{
  "n_layer": 8,
  "d_model": 128,
  "n_head": 4,
  "n_kv_head": 4,
  "head_dim": 32,
  "d_mlp": 512,
  "vocab_size": 3435,
  "activation": "squared_leaky_relu",
  "norm": "rmsnorm",
  "norm_place": "pre",
  "norm_eps": 1e-06,
  "positions": "alibi",
  "qk_norm": true,
  "attn_scale": 0.177,
  "bias": "none",
  "tie_embeddings": false,
  "parallel_block": false,
  "extras": ["some layers without attention", "gated attention", "value embeddings", "an embedding shortcut", "learned residual scales", "capped logits"],
  "init": "uniform",
  "init_std_qkv": 0.0456,
  "init_std_o": 0.0,
  "init_std_up": 0.0456,
  "init_std_down": 0.0,
  "optimizer": "ademamix",
  "lr": 0.000931,
  "lr_mult_o": 0.807,
  "beta1": 0.9,
  "lr_head": 0.00469,
  "warmup_steps": 559,
  "schedule": "wsd",
  "decay_fraction": 0.896,
  "decay_shape": "pow",
  "final_lr_fraction": 0.1,
  "batch_tokens": [8192, 16384],
  "seq_len": 1024,
  "doc_mask": true,
  "train_tokens": 136500000,
  "steps": 11481,
  "dataset": "wikipedia_en"
}
Each number is 200 + 30 x the weight over its row's rms, rounded and kept within 0 to 999. Layers, rows and columns count from 0. The size before them is the row's rms in percent of the matrix's.

# up: layer 2 MLP up, 512x128, rms 0.14, rows 487-511, columns 0-127
# down: layer 2 MLP down (transposed), 512x128, rms 0.119, rows 487-511, columns 0-127
up487,088,199,172,182,220,191,177,219,168,198,138,175,209,225,178,187,194,171,173,215,202,237,226,199,198,208,230,211,228,234,219,185,233,214,172,159,198,212,187,163,160,181,210,191,257,201,197,185,150,216,159,204,182,187,153,193,187,199,194,189,195,172,214,208,216,227,171,205,256,241,219,210,230,199,210,250,191,217,176,133,240,201,248,192,156,282,154,218,227,166,138,220,182,252,162,238,246,202,228,165,203,130,169,170,197,207,193,158,218,141,169,199,201,140,216,201,181,221,173,143,217,192,159,217,201,188,229,179,126
down487,094,222,259,261,165,213,193,194,204,216,191,153,195,245,201,215,147,260,178,157,213,159,242,226,213,236,215,157,224,192,175,262,217,211,227,167,217,197,194,199,178,198,228,175,206,175,152,220,203,173,230,257,187,173,206,170,216,191,192,248,243,243,199,157,185,185,240,197,198,256,257,183,213,185,118,203,207,192,214,286,185,182,169,159,158,161,209,195,220,202,190,185,255,160,156,193,200,146,173,175,220,223,167,221,240,243,192,203,211,223,215,207,172,209,191,181,191,222,258,188,181,200,197,196,183,186,228,214,171
up488,106,202,200,173,194,222,193,176,189,180,223,174,237,231,183,190,182,238,213,208,135,235,183,186,216,167,238,238,206,188,200,235,218,140,200,143,240,164,188,230,251,166,239,207,158,208,178,158,174,264,227,222,236,181,216,205,250,229,243,163,220,213,195,178,167,203,153,164,177,180,173,212,205,181,213,189,179,253,229,166,186,194,188,207,184,201,236,189,225,221,247,153,188,279,218,217,161,191,206,194,170,199,162,163,216,165,170,237,200,218,238,235,171,150,231,220,220,180,188,229,220,234,201,236,247,214,277,165,235
down488,106,205,235,165,171,268,220,233,173,237,154,193,150,226,181,237,141,224,183,178,165,203,142,181,193,194,215,200,188,188,234,226,186,185,185,207,229,163,167,220,170,162,219,237,197,231,154,256,169,252,185,181,213,171,240,210,207,219,209,166,291,233,220,255,189,161,206,159,243,203,188,213,193,213,213,212,216,159,192,178,227,194,210,224,195,136,167,210,256,171,222,125,173,196,234,185,160,184,209,196,163,199,164,216,217,184,141,201,208,212,233,219,186,196,208,203,220,151,217,185,177,206,185,251,251,175,211,189,208
up489,093,188,211,199,199,197,178,213,284,167,181,184,219,202,255,187,134,262,237,180,257,206,181,222,214,199,222,210,178,220,211,216,229,224,256,210,209,203,251,178,222,158,185,170,203,219,240,257,162,188,223,159,226,222,183,256,201,271,217,173,232,212,230,179,136,208,249,223,169,193,187,225,176,211,198,208,212,148,173,245,170,188,157,228,266,190,216,168,227,207,225,207,226,173,200,203,192,194,170,183,260,180,156,215,185,153,204,183,190,213,220,158,223,192,208,200,205,204,193,239,190,197,144,203,210,237,259,244,217
down489,095,185,216,265,213,218,242,169,207,219,218,175,240,163,197,152,189,198,239,186,203,191,182,219,218,153,203,202,190,159,193,241,216,236,189,183,216,127,221,204,118,210,189,227,230,195,201,226,203,222,209,225,200,189,147,202,192,218,159,240,235,184,150,193,241,213,142,211,157,245,193,214,177,145,169,161,247,184,185,155,206,132,188,193,171,221,168,204,260,215,175,270,184,207,172,229,214,231,159,222,185,228,221,253,243,185,195,233,195,198,192,185,196,236,196,208,199,146,218,179,193,200,205,181,203,261,248,243,194
up490,093,187,155,227,175,229,249,195,150,226,177,200,225,146,166,186,173,186,200,203,203,207,149,207,190,226,202,257,219,204,178,223,224,202,194,179,139,222,206,162,205,233,197,149,224,198,268,178,221,232,169,231,214,223,210,208,162,199,145,199,174,167,254,133,225,234,185,182,176,190,230,191,166,224,219,232,197,183,194,205,195,177,175,188,172,191,186,201,243,139,171,165,177,181,253,131,221,202,246,213,268,200,233,173,170,229,205,224,178,168,210,201,196,154,195,172,236,194,205,220,164,162,160,149,195,202,257,204,253
down490,094,214,274,215,254,270,175,220,157,211,175,183,124,233,209,210,183,141,194,199,215,210,262,228,194,237,180,244,208,162,204,196,176,184,206,230,243,174,189,194,210,135,204,207,176,177,207,183,209,197,175,193,268,242,183,199,166,201,206,193,224,186,176,181,252,187,247,232,206,182,242,198,183,181,183,212,156,216,128,206,200,219,197,180,193,237,193,205,149,202,204,243,184,199,205,176,150,238,204,187,209,150,150,224,177,231,254,187,210,178,196,229,173,205,163,246,153,226,170,176,215,174,210,145,207,193,170,184,158
up491,101,250,152,178,199,206,186,180,205,236,183,212,180,206,219,176,202,183,169,220,177,202,279,245,248,185,238,184,180,204,193,177,155,196,200,206,164,188,204,271,151,219,176,228,189,257,164,176,191,242,174,205,160,183,190,233,270,241,140,187,181,160,209,187,205,206,204,190,144,202,209,202,203,234,210,167,207,169,158,211,179,173,168,190,202,172,216,157,267,178,177,172,268,219,216,236,205,164,231,225,248,185,194,170,214,175,210,180,233,142,179,171,178,208,239,153,198,228,173,202,208,233,175,195,238,175,170,232,153
down491,102,231,161,232,216,227,256,271,211,173,185,208,228,192,201,224,219,166,193,201,287,184,153,263,215,235,152,228,169,199,183,194,176,198,226,264,193,201,211,254,214,231,163,218,189,205,251,170,189,215,229,195,239,202,225,277,201,214,229,195,184,144,206,177,189,260,235,236,218,212,163,191,205,195,242,209,180,205,231,174,141,228,161,225,223,218,156,234,232,210,194,229,165,240,163,166,200,173,215,177,152,239,216,216,177,202,202,197,213,181,220,199,193,214,244,172,215,177,196,227,223,205,148,200,184,242,202,236,234
up492,103,200,213,161,199,161,173,232,170,176,211,218,187,167,147,205,218,237,189,180,185,222,221,203,192,148,234,245,174,182,189,161,167,148,168,215,245,207,174,206,222,272,167,148,178,205,214,203,227,231,208,143,174,191,233,135,159,191,141,180,165,228,174,232,241,174,206,171,172,173,186,236,215,144,182,182,223,234,217,176,178,219,179,206,129,241,224,188,201,232,228,230,169,185,160,227,224,186,210,213,180,212,235,211,220,192,220,197,172,189,221,218,231,232,228,160,208,182,160,179,222,164,147,271,168,184,221,159,224
down492,105,171,198,169,187,215,186,193,230,183,186,193,160,214,163,192,239,202,204,239,190,236,192,158,235,219,238,193,169,163,201,186,177,170,208,239,219,182,209,224,225,222,212,212,186,186,209,240,210,196,194,161,195,222,222,193,164,206,181,225,162,225,169,220,244,203,214,199,162,130,155,275,184,183,187,179,203,187,193,175,142,214,146,202,235,238,154,224,236,226,241,184,237,185,174,239,251,205,271,129,185,131,192,188,234,189,215,179,159,193,208,208,259,220,218,235,139,152,207,235,187,199,150,214,167,210,172,145,203
up493,100,232,179,177,225,221,144,218,208,145,187,144,224,193,185,195,199,168,226,183,209,212,218,218,185,202,279,221,221,186,156,223,180,172,260,141,165,195,209,255,234,225,148,186,280,180,219,261,218,234,176,195,201,202,179,168,172,159,180,236,189,181,196,199,166,177,174,221,214,185,210,123,224,183,215,152,213,202,157,185,153,200,209,190,199,178,232,271,210,214,160,236,143,166,186,229,168,179,212,228,216,245,197,141,204,198,188,188,183,197,244,217,237,211,169,214,216,182,222,218,224,224,187,162,164,191,219,211,217
down493,101,217,206,243,190,175,223,227,243,192,201,171,275,214,240,161,195,214,177,224,170,218,236,213,207,168,207,192,183,220,211,179,163,246,196,183,191,215,192,178,158,210,275,209,199,211,184,237,220,191,206,176,177,199,219,179,181,201,142,199,201,184,208,178,140,227,182,136,179,179,250,226,242,175,165,168,258,196,209,243,153,161,141,228,181,218,213,197,258,209,189,169,190,170,201,220,226,264,173,213,194,252,227,244,205,230,251,227,234,187,223,202,216,200,188,197,143,202,243,200,195,175,213,207,126,251,163,181,174
up494,099,180,243,147,184,195,215,167,159,190,247,156,189,183,209,172,135,190,221,184,199,197,247,191,170,223,259,211,178,178,201,209,229,218,160,171,265,216,171,164,243,225,202,206,179,211,202,155,194,192,179,214,191,217,175,271,220,199,217,145,203,143,206,221,159,192,185,157,229,164,195,186,232,180,240,208,243,178,166,222,243,196,158,239,199,180,188,188,229,160,213,201,162,184,224,171,152,150,172,217,156,225,152,192,246,232,180,183,217,252,232,181,248,184,232,209,189,237,239,186,205,234,228,218,148,208,216,158,188
down494,099,215,203,225,197,178,219,260,204,171,242,176,181,174,213,270,184,232,233,214,205,238,181,161,200,195,231,161,142,179,177,142,223,221,203,144,185,209,261,189,234,177,227,191,249,220,259,163,135,206,196,148,209,198,184,263,242,233,213,115,170,187,186,191,169,158,188,216,245,228,174,199,205,167,234,213,193,163,215,238,195,225,157,228,213,181,200,227,240,184,187,256,216,187,162,228,163,189,202,226,174,232,221,221,195,223,200,211,233,199,236,205,228,236,207,148,210,192,157,193,202,246,196,197,194,178,209,186,172
up495,099,181,174,199,154,207,112,182,141,177,200,203,222,208,197,125,200,208,203,125,155,215,225,211,174,206,225,186,206,227,222,258,177,206,220,174,196,270,220,168,203,203,230,203,195,223,166,229,241,199,178,176,197,172,213,213,255,218,179,222,249,209,216,182,163,178,199,167,182,204,159,208,133,258,209,167,150,212,236,209,223,202,155,165,158,219,205,166,194,184,219,211,199,172,195,240,218,170,184,199,160,170,211,205,219,193,142,203,187,243,208,154,169,203,154,195,240,228,234,193,251,248,200,177,200,192,175,237,241
down495,102,227,244,181,202,226,190,186,208,220,208,176,189,246,171,189,187,201,205,218,131,172,188,195,144,167,230,178,229,204,190,217,209,183,163,189,219,146,174,154,134,168,175,260,186,259,189,225,182,195,225,207,157,154,191,149,243,195,209,201,250,205,205,199,213,175,157,179,207,181,191,268,136,243,176,137,151,166,146,205,201,197,189,189,199,204,182,142,172,184,199,228,248,188,166,180,230,178,162,229,217,165,219,206,216,199,156,194,146,273,173,227,212,204,183,191,182,186,197,200,195,231,202,183,186,218,230,252,214
up496,098,169,219,209,195,211,207,225,177,202,161,208,205,175,166,161,226,112,190,230,211,232,176,223,239,211,201,211,247,238,291,196,182,245,214,231,225,275,176,151,203,246,198,149,187,223,192,202,199,245,204,220,266,211,219,179,200,214,210,254,215,240,228,148,160,187,195,220,173,205,216,234,195,203,178,146,187,179,166,194,196,228,212,185,195,233,181,229,168,192,186,191,226,261,217,134,193,182,256,138,191,204,200,231,177,158,168,159,181,216,187,255,189,222,189,168,190,209,160,195,226,223,214,228,176,206,205,188,179
down496,095,206,192,238,221,183,145,224,157,176,183,176,203,223,209,213,177,205,183,194,163,222,209,234,193,137,232,195,240,232,147,161,202,210,200,184,189,260,178,257,198,249,142,218,212,196,232,147,253,195,195,190,201,199,192,185,143,171,215,186,193,159,237,169,214,221,174,216,181,165,172,230,274,217,259,159,229,229,230,207,189,264,206,177,195,164,235,225,180,194,188,209,156,184,191,203,202,157,212,187,147,157,221,208,216,155,168,232,236,197,212,172,200,206,190,206,229,241,268,207,213,282,209,204,173,235,196,188,197
up497,108,181,182,184,224,202,216,192,193,208,146,213,202,205,171,178,180,229,248,208,234,204,216,161,232,167,190,202,219,227,158,179,158,165,176,208,148,169,223,213,219,266,185,228,232,192,238,156,167,201,155,229,193,170,216,217,182,118,211,213,170,182,186,221,217,156,239,215,214,252,189,259,214,185,195,231,169,207,254,194,187,193,207,188,234,175,256,171,233,175,180,268,219,162,228,193,194,194,213,163,172,196,200,172,193,243,247,207,95,179,217,201,129,177,195,158,187,184,222,164,174,192,226,183,160,219,188,207,212
down497,105,158,223,258,192,198,200,165,171,234,224,207,167,215,202,160,167,184,191,196,221,133,218,214,225,183,187,141,203,264,202,210,252,213,207,176,202,211,166,142,220,202,150,187,208,195,211,178,232,205,204,193,209,193,202,262,167,194,237,183,239,182,211,244,246,171,179,250,233,166,160,199,184,255,196,236,223,211,223,152,233,165,144,237,196,231,189,201,181,201,157,193,250,130,198,137,229,186,245,196,184,174,194,205,254,189,198,197,131,236,195,191,184,191,255,214,180,227,193,227,217,221,227,156,195,200,212,241,216
up498,087,182,216,230,168,245,225,213,205,188,168,252,230,222,226,154,184,190,166,203,186,251,208,178,212,239,182,243,207,193,167,254,239,186,251,186,237,183,179,176,187,197,166,235,193,231,218,209,233,162,176,198,212,218,202,206,188,242,210,203,228,199,216,251,160,312,212,191,216,184,168,200,194,204,256,238,264,240,196,187,181,178,172,155,264,213,188,185,233,241,225,304,207,175,157,194,206,233,189,181,186,194,170,202,221,180,198,216,186,183,175,192,187,210,211,194,184,240,242,186,195,219,228,194,226,208,218,148,253
down498,095,181,200,281,173,247,176,174,222,164,185,194,224,163,190,126,194,210,195,181,153,219,186,211,206,142,173,196,205,182,169,188,223,197,256,187,226,220,210,206,186,166,227,217,191,252,203,216,230,136,231,194,203,195,174,145,214,209,209,233,266,209,201,217,213,259,235,177,164,188,234,174,192,224,190,162,214,173,211,189,189,183,179,201,188,213,199,139,228,190,172,210,206,222,160,234,238,183,213,189,204,199,223,191,273,211,182,161,229,225,173,193,269,208,241,174,175,204,197,279,211,222,185,188,229,181,176,255,273
up499,094,190,229,202,204,224,207,201,150,217,172,176,173,236,192,198,176,224,240,177,160,188,164,172,173,192,194,244,223,215,212,224,200,169,217,244,200,214,228,159,198,214,121,140,195,196,193,207,187,171,238,201,210,245,188,151,209,197,163,218,185,221,238,209,219,187,207,205,183,268,205,249,160,168,168,248,228,271,205,198,184,194,210,169,186,224,224,180,197,190,171,244,195,178,156,129,223,220,219,177,147,174,199,145,210,168,162,252,207,235,204,220,172,185,197,256,243,247,226,176,257,214,198,268,175,194,190,160,228
down499,096,217,162,189,229,254,161,216,253,183,188,181,225,197,260,215,248,224,224,205,217,168,218,217,172,150,257,209,188,246,163,198,204,222,188,213,143,231,222,267,175,178,179,181,221,202,201,258,220,183,175,212,220,200,216,188,166,238,232,218,185,113,194,203,192,207,172,190,219,215,162,218,235,182,217,223,226,200,197,198,245,236,159,160,219,213,213,149,214,232,201,195,194,192,154,207,191,178,196,256,185,237,224,237,201,226,280,215,160,218,186,234,220,238,206,199,223,181,234,170,144,191,225,164,207,148,223,151,172
up500,113,195,233,159,196,240,184,143,206,194,181,228,234,199,203,245,164,171,217,179,153,194,211,208,151,156,161,215,209,214,180,206,223,175,195,212,182,194,187,143,252,243,182,220,267,212,163,203,219,189,182,172,184,196,193,202,209,211,197,256,186,194,217,168,167,198,201,218,254,253,245,172,204,217,237,202,216,178,132,188,188,211,238,197,212,199,223,195,211,175,132,171,198,217,246,177,167,172,175,264,140,154,167,140,195,178,177,247,161,232,168,217,209,192,210,192,212,233,163,237,178,151,189,209,165,168,216,178,266
down500,098,222,163,212,170,174,245,163,169,182,155,195,214,204,188,262,186,119,166,172,221,143,223,220,236,231,199,193,164,177,229,226,207,178,193,230,228,209,228,192,210,181,188,183,168,121,204,235,158,188,240,222,237,198,164,187,191,245,178,272,170,169,160,224,188,200,206,150,193,175,188,196,201,204,189,224,192,184,188,194,231,156,218,228,207,225,201,156,222,223,152,190,210,198,250,280,205,187,168,187,212,189,175,219,174,237,223,172,163,208,258,158,182,160,185,238,183,202,155,243,207,150,208,198,164,198,235,171,220
up501,085,157,170,195,211,184,209,171,155,221,193,178,156,204,157,174,216,202,233,257,184,188,240,180,202,223,228,220,236,183,189,164,153,213,217,193,157,160,149,195,225,226,223,197,209,176,235,225,187,188,156,208,178,259,193,172,188,177,150,210,161,188,298,180,219,227,163,208,222,141,221,203,174,178,242,262,156,228,166,218,224,165,177,203,161,195,199,212,155,159,193,278,202,167,228,158,158,203,236,214,172,216,202,206,216,203,165,189,213,185,206,201,205,237,228,237,173,230,170,199,175,199,155,202,250,249,224,227,201
down501,091,200,203,248,209,242,205,185,242,201,177,188,226,210,254,145,228,249,246,221,187,135,266,226,137,234,207,156,185,180,220,219,215,217,184,224,249,136,178,226,229,205,245,191,247,210,150,164,225,279,203,147,224,194,181,175,178,229,192,213,175,226,224,172,212,137,217,225,192,234,246,215,189,181,160,205,181,229,189,204,204,235,235,204,183,178,194,201,236,196,170,216,208,194,236,217,227,173,229,180,168,197,221,182,231,274,223,176,205,154,239,181,204,201,152,185,181,202,187,192,240,200,196,148,197,164,206,199,188
up502,102,234,185,158,172,163,219,244,215,199,184,253,251,255,244,182,235,205,173,189,200,241,210,198,192,164,192,212,223,275,193,212,225,218,182,151,179,243,226,196,197,203,177,228,221,203,234,217,214,189,142,179,225,247,170,138,194,204,184,255,182,210,188,157,164,184,138,228,234,230,190,220,200,182,139,203,215,167,185,172,197,156,187,193,248,160,234,212,226,184,193,222,172,203,203,206,131,193,212,275,208,241,187,218,210,224,201,234,196,201,184,250,209,242,171,214,199,232,236,233,211,202,182,261,200,256,231,179,195
down502,099,195,215,226,197,196,240,257,177,199,162,159,186,218,226,153,227,214,210,172,227,218,236,225,144,198,215,192,172,144,217,162,169,156,207,143,204,156,210,189,125,156,177,162,179,165,204,225,210,217,198,182,212,189,191,224,207,192,172,218,226,193,182,190,172,204,193,163,179,160,212,221,182,233,236,258,220,158,229,257,160,188,216,162,244,214,201,179,251,193,224,230,171,215,171,207,205,228,197,216,205,213,220,237,161,212,248,235,187,164,166,215,172,199,142,196,269,180,181,173,139,201,218,231,220,276,216,154,194
up503,105,215,222,191,191,237,225,208,170,222,208,282,189,188,213,224,227,201,218,215,222,207,177,155,238,251,232,203,181,210,206,225,178,254,251,214,174,171,185,188,200,211,144,170,224,181,177,272,256,165,165,204,227,176,250,174,188,227,207,202,182,189,236,195,126,141,212,134,198,178,210,152,206,168,165,152,183,225,192,168,202,260,149,177,231,190,164,193,181,209,170,201,222,207,193,193,258,232,231,207,228,159,166,167,203,252,251,189,225,163,209,184,195,215,154,237,205,223,175,219,181,220,225,171,191,189,232,190,206
down503,104,156,180,183,183,189,220,161,159,220,190,201,230,178,180,238,203,205,188,187,188,170,201,153,184,247,230,161,212,181,211,165,179,165,208,261,243,220,171,208,179,181,194,222,173,168,219,231,193,201,176,229,207,155,246,138,146,190,198,192,223,197,232,189,230,252,198,188,179,212,167,183,203,202,231,170,147,158,193,204,227,195,171,169,135,225,223,185,237,243,102,150,235,191,141,224,211,209,228,183,212,190,212,210,232,213,209,242,267,162,226,145,202,187,230,231,161,213,182,205,251,205,171,148,181,189,188,216,224
up504,096,162,212,146,249,167,175,150,199,218,207,186,186,219,215,204,192,183,166,199,189,217,177,214,172,272,195,179,190,209,202,207,215,146,199,191,223,219,194,219,185,174,185,160,211,182,156,159,185,240,138,228,175,184,183,168,191,219,182,185,212,165,139,191,213,226,220,200,184,155,221,228,208,232,206,219,216,218,208,223,236,165,223,250,212,194,274,178,168,169,176,268,226,209,207,243,160,241,157,183,228,187,238,200,239,209,204,185,226,207,207,178,152,271,144,219,221,210,213,247,243,161,240,207,206,255,200,132,225
down504,101,182,197,202,211,168,134,159,170,209,224,202,188,146,217,178,201,199,189,179,215,223,200,247,208,208,163,221,195,162,192,152,201,192,150,246,202,165,156,170,158,267,225,170,213,190,205,154,228,230,244,258,217,152,227,120,187,191,199,194,189,248,163,240,247,198,226,218,255,218,192,213,189,194,205,200,147,227,196,207,187,236,261,222,160,223,213,164,195,154,234,234,197,160,218,257,216,177,221,201,174,143,184,193,204,205,218,221,175,198,182,231,151,165,177,215,183,191,178,175,151,192,199,232,219,227,232,147,199
up505,092,199,211,221,195,199,179,215,228,223,145,166,156,235,218,220,165,198,186,131,169,183,182,134,208,196,202,192,253,215,243,256,183,143,227,201,203,223,126,185,216,204,181,150,204,186,180,184,184,180,239,194,204,206,158,158,203,236,215,205,191,179,178,166,180,263,191,193,173,193,204,160,132,216,188,191,207,151,199,186,163,174,203,173,186,182,166,171,176,182,160,190,215,213,206,161,188,217,187,209,190,219,223,135,236,207,140,190,163,242,240,248,249,249,201,213,235,167,185,166,239,179,133,178,172,183,175,194,180
down505,093,194,190,200,192,306,226,184,166,220,211,165,174,219,183,212,228,266,229,208,145,241,203,221,197,170,233,191,191,191,173,166,122,209,249,200,197,156,209,186,191,188,222,182,203,217,169,200,203,188,228,147,161,182,184,120,119,174,181,215,229,188,177,255,179,203,178,217,160,154,192,202,168,199,158,235,189,205,202,225,209,187,190,140,226,206,150,166,220,214,201,187,230,236,201,131,185,203,170,226,222,219,190,221,212,206,247,186,183,208,214,219,172,229,156,188,157,222,226,196,218,191,244,178,164,231,195,167,195
up506,102,200,235,188,237,136,163,147,198,167,182,196,267,215,185,206,217,136,175,211,182,157,230,183,173,206,139,171,216,244,197,169,221,170,213,191,217,192,169,151,195,241,147,151,237,164,137,233,249,191,182,176,163,192,221,178,199,210,204,235,222,193,224,175,200,203,197,211,221,179,177,188,237,190,240,141,183,146,248,190,162,174,233,210,181,222,224,122,223,183,165,230,217,215,269,225,227,169,188,188,193,189,169,226,189,178,184,186,202,179,171,218,239,211,203,189,211,239,223,254,212,209,211,239,187,167,193,174,235
down506,102,211,232,231,195,141,212,156,198,174,246,192,181,236,278,184,218,192,174,196,173,189,202,194,226,178,167,179,190,260,191,198,192,185,164,213,178,212,249,203,208,230,178,179,149,147,225,204,195,163,207,234,189,203,201,211,210,201,180,140,181,192,229,156,204,189,176,167,142,216,178,206,164,185,187,174,210,258,175,197,223,212,193,190,162,221,179,192,168,197,170,181,218,269,193,199,198,213,181,210,237,249,117,228,208,172,215,172,158,196,214,193,182,158,223,196,227,205,121,257,187,168,233,147,219,122,170,203,232
up507,092,218,178,172,228,206,207,200,231,249,159,212,231,241,223,149,190,201,193,185,179,148,191,221,159,248,166,202,154,219,169,200,210,212,154,192,180,226,225,224,165,179,243,210,201,237,198,112,205,220,140,250,220,238,204,192,263,170,141,242,172,220,190,142,230,223,209,166,225,156,207,187,216,204,208,183,232,209,232,159,187,195,212,226,222,176,160,179,145,189,162,153,162,207,191,166,158,204,197,244,224,220,192,213,213,247,194,222,219,156,140,200,164,209,189,221,154,159,211,202,176,185,200,227,153,174,222,176,214
down507,092,184,291,142,242,182,193,219,187,202,194,183,195,189,143,147,241,212,190,168,213,245,203,152,228,120,205,226,222,205,173,192,207,213,205,255,178,182,259,196,233,175,200,229,184,177,175,237,211,204,188,161,255,243,169,166,151,207,199,186,120,183,159,195,235,201,270,216,195,179,223,212,199,211,170,207,176,205,182,181,209,157,202,193,205,199,158,156,191,152,169,238,199,183,225,205,210,159,187,218,136,187,171,253,230,233,184,233,189,217,200,206,177,210,220,163,183,184,252,192,195,193,235,227,212,191,226,214,185
up508,106,206,177,202,172,181,188,146,204,204,173,169,224,222,237,212,192,256,220,223,241,173,181,213,214,182,200,179,234,201,208,224,184,152,207,253,154,293,195,159,217,253,227,265,191,189,185,210,174,237,159,201,181,157,227,163,200,222,172,250,184,161,211,141,219,202,221,294,200,203,263,178,152,209,153,201,213,191,162,218,204,237,219,188,131,214,212,156,226,205,210,188,227,222,246,194,153,212,230,176,165,202,232,227,185,182,171,175,231,228,206,192,238,210,189,197,206,195,218,195,206,203,222,147,181,169,172,193,219
down508,103,188,148,178,236,225,211,235,231,125,179,179,176,187,174,201,201,132,212,202,155,243,171,180,201,192,165,242,147,201,183,193,230,185,234,219,200,245,219,197,182,223,174,214,169,193,259,163,168,140,257,157,186,173,208,201,245,195,177,170,170,199,206,186,174,207,222,199,258,185,209,138,234,227,229,195,199,201,302,200,227,228,220,215,199,212,200,186,202,220,215,190,202,226,171,213,179,196,199,209,188,255,153,259,197,147,234,174,182,202,177,208,211,218,221,225,181,218,155,234,187,187,249,246,163,201,240,217,217
up509,106,178,185,182,124,193,217,164,192,221,242,209,177,198,195,169,184,202,214,209,194,192,207,191,165,243,137,230,191,210,173,204,180,233,201,239,198,213,184,181,212,173,176,162,209,230,226,170,221,239,203,209,196,175,222,214,193,224,211,228,209,158,145,205,217,210,170,119,163,210,203,196,178,212,152,119,157,227,184,227,156,197,195,198,159,172,194,165,175,216,163,159,187,184,141,239,228,179,170,215,196,176,196,184,237,167,215,228,178,276,250,207,126,140,255,166,215,188,190,232,193,230,178,189,237,189,164,229,239
down509,107,230,251,172,209,195,178,170,158,231,233,186,179,170,201,201,152,192,215,191,173,208,165,162,235,207,223,219,229,172,196,176,184,162,160,225,231,239,209,194,190,175,215,217,134,249,184,193,198,229,195,235,268,180,215,219,181,199,204,222,236,176,176,180,230,231,161,164,232,224,168,246,171,213,175,188,137,228,167,187,265,207,221,151,181,176,182,170,174,203,212,212,194,282,206,232,236,200,207,189,198,168,128,215,197,189,213,184,150,177,222,168,210,187,240,227,231,166,123,203,188,203,183,158,250,148,179,179,209
up510,104,215,204,176,202,191,261,196,219,139,224,166,173,241,148,233,213,225,213,168,230,177,208,202,170,194,204,188,195,208,203,212,266,216,207,163,250,195,216,162,211,219,169,250,209,223,203,261,199,219,198,173,228,145,253,164,211,251,196,189,203,278,239,239,188,195,236,187,181,208,181,237,215,239,222,263,172,233,170,175,199,224,179,226,240,193,199,146,174,156,238,209,145,158,188,215,216,216,190,197,265,209,185,188,217,240,179,231,216,224,214,236,202,181,205,206,148,155,241,182,191,217,240,149,214,215,245,214,189
down510,103,254,215,201,205,193,262,177,153,168,175,173,209,239,186,229,213,174,217,225,216,285,207,211,222,154,163,213,194,212,215,173,205,210,224,173,238,270,255,203,200,267,168,209,241,170,162,234,187,181,183,223,215,226,238,168,221,171,222,226,207,217,249,202,195,215,237,157,160,130,172,212,198,220,189,212,222,207,171,188,207,161,156,202,175,193,166,193,206,232,267,226,156,182,155,199,217,165,199,246,177,168,173,160,239,196,206,206,165,181,213,151,219,171,200,219,198,238,266,190,170,205,198,183,209,205,231,206,150
up511,096,171,211,191,237,214,188,209,221,201,189,161,206,197,173,200,204,193,217,159,172,194,202,179,177,244,157,192,173,230,171,184,247,208,216,169,211,191,188,154,235,183,260,194,247,158,242,229,135,248,159,158,229,204,194,208,194,243,180,197,218,184,287,273,216,218,225,198,207,176,170,143,222,210,208,185,209,201,217,206,130,198,210,200,145,226,180,162,207,244,149,184,216,198,249,242,204,192,221,173,194,229,224,217,198,224,196,220,205,162,149,164,123,167,136,189,219,186,236,174,217,208,188,186,189,199,189,142,226
down511,097,225,148,233,179,178,230,180,158,265,188,222,153,227,211,235,205,220,206,219,240,207,199,202,246,198,233,195,207,207,220,170,169,254,196,156,175,227,169,202,178,201,190,180,217,220,214,197,218,224,206,216,208,175,210,209,212,174,170,215,219,155,188,227,191,217,107,192,223,220,192,249,202,186,165,205,249,299,165,202,242,214,181,197,160,168,197,166,219,198,273,167,223,173,188,194,232,189,205,188,179,142,176,193,171,213,231,232,247,257,185,138,180,215,229,211,235,233,171,203,213,172,155,154,182,250,174,208,209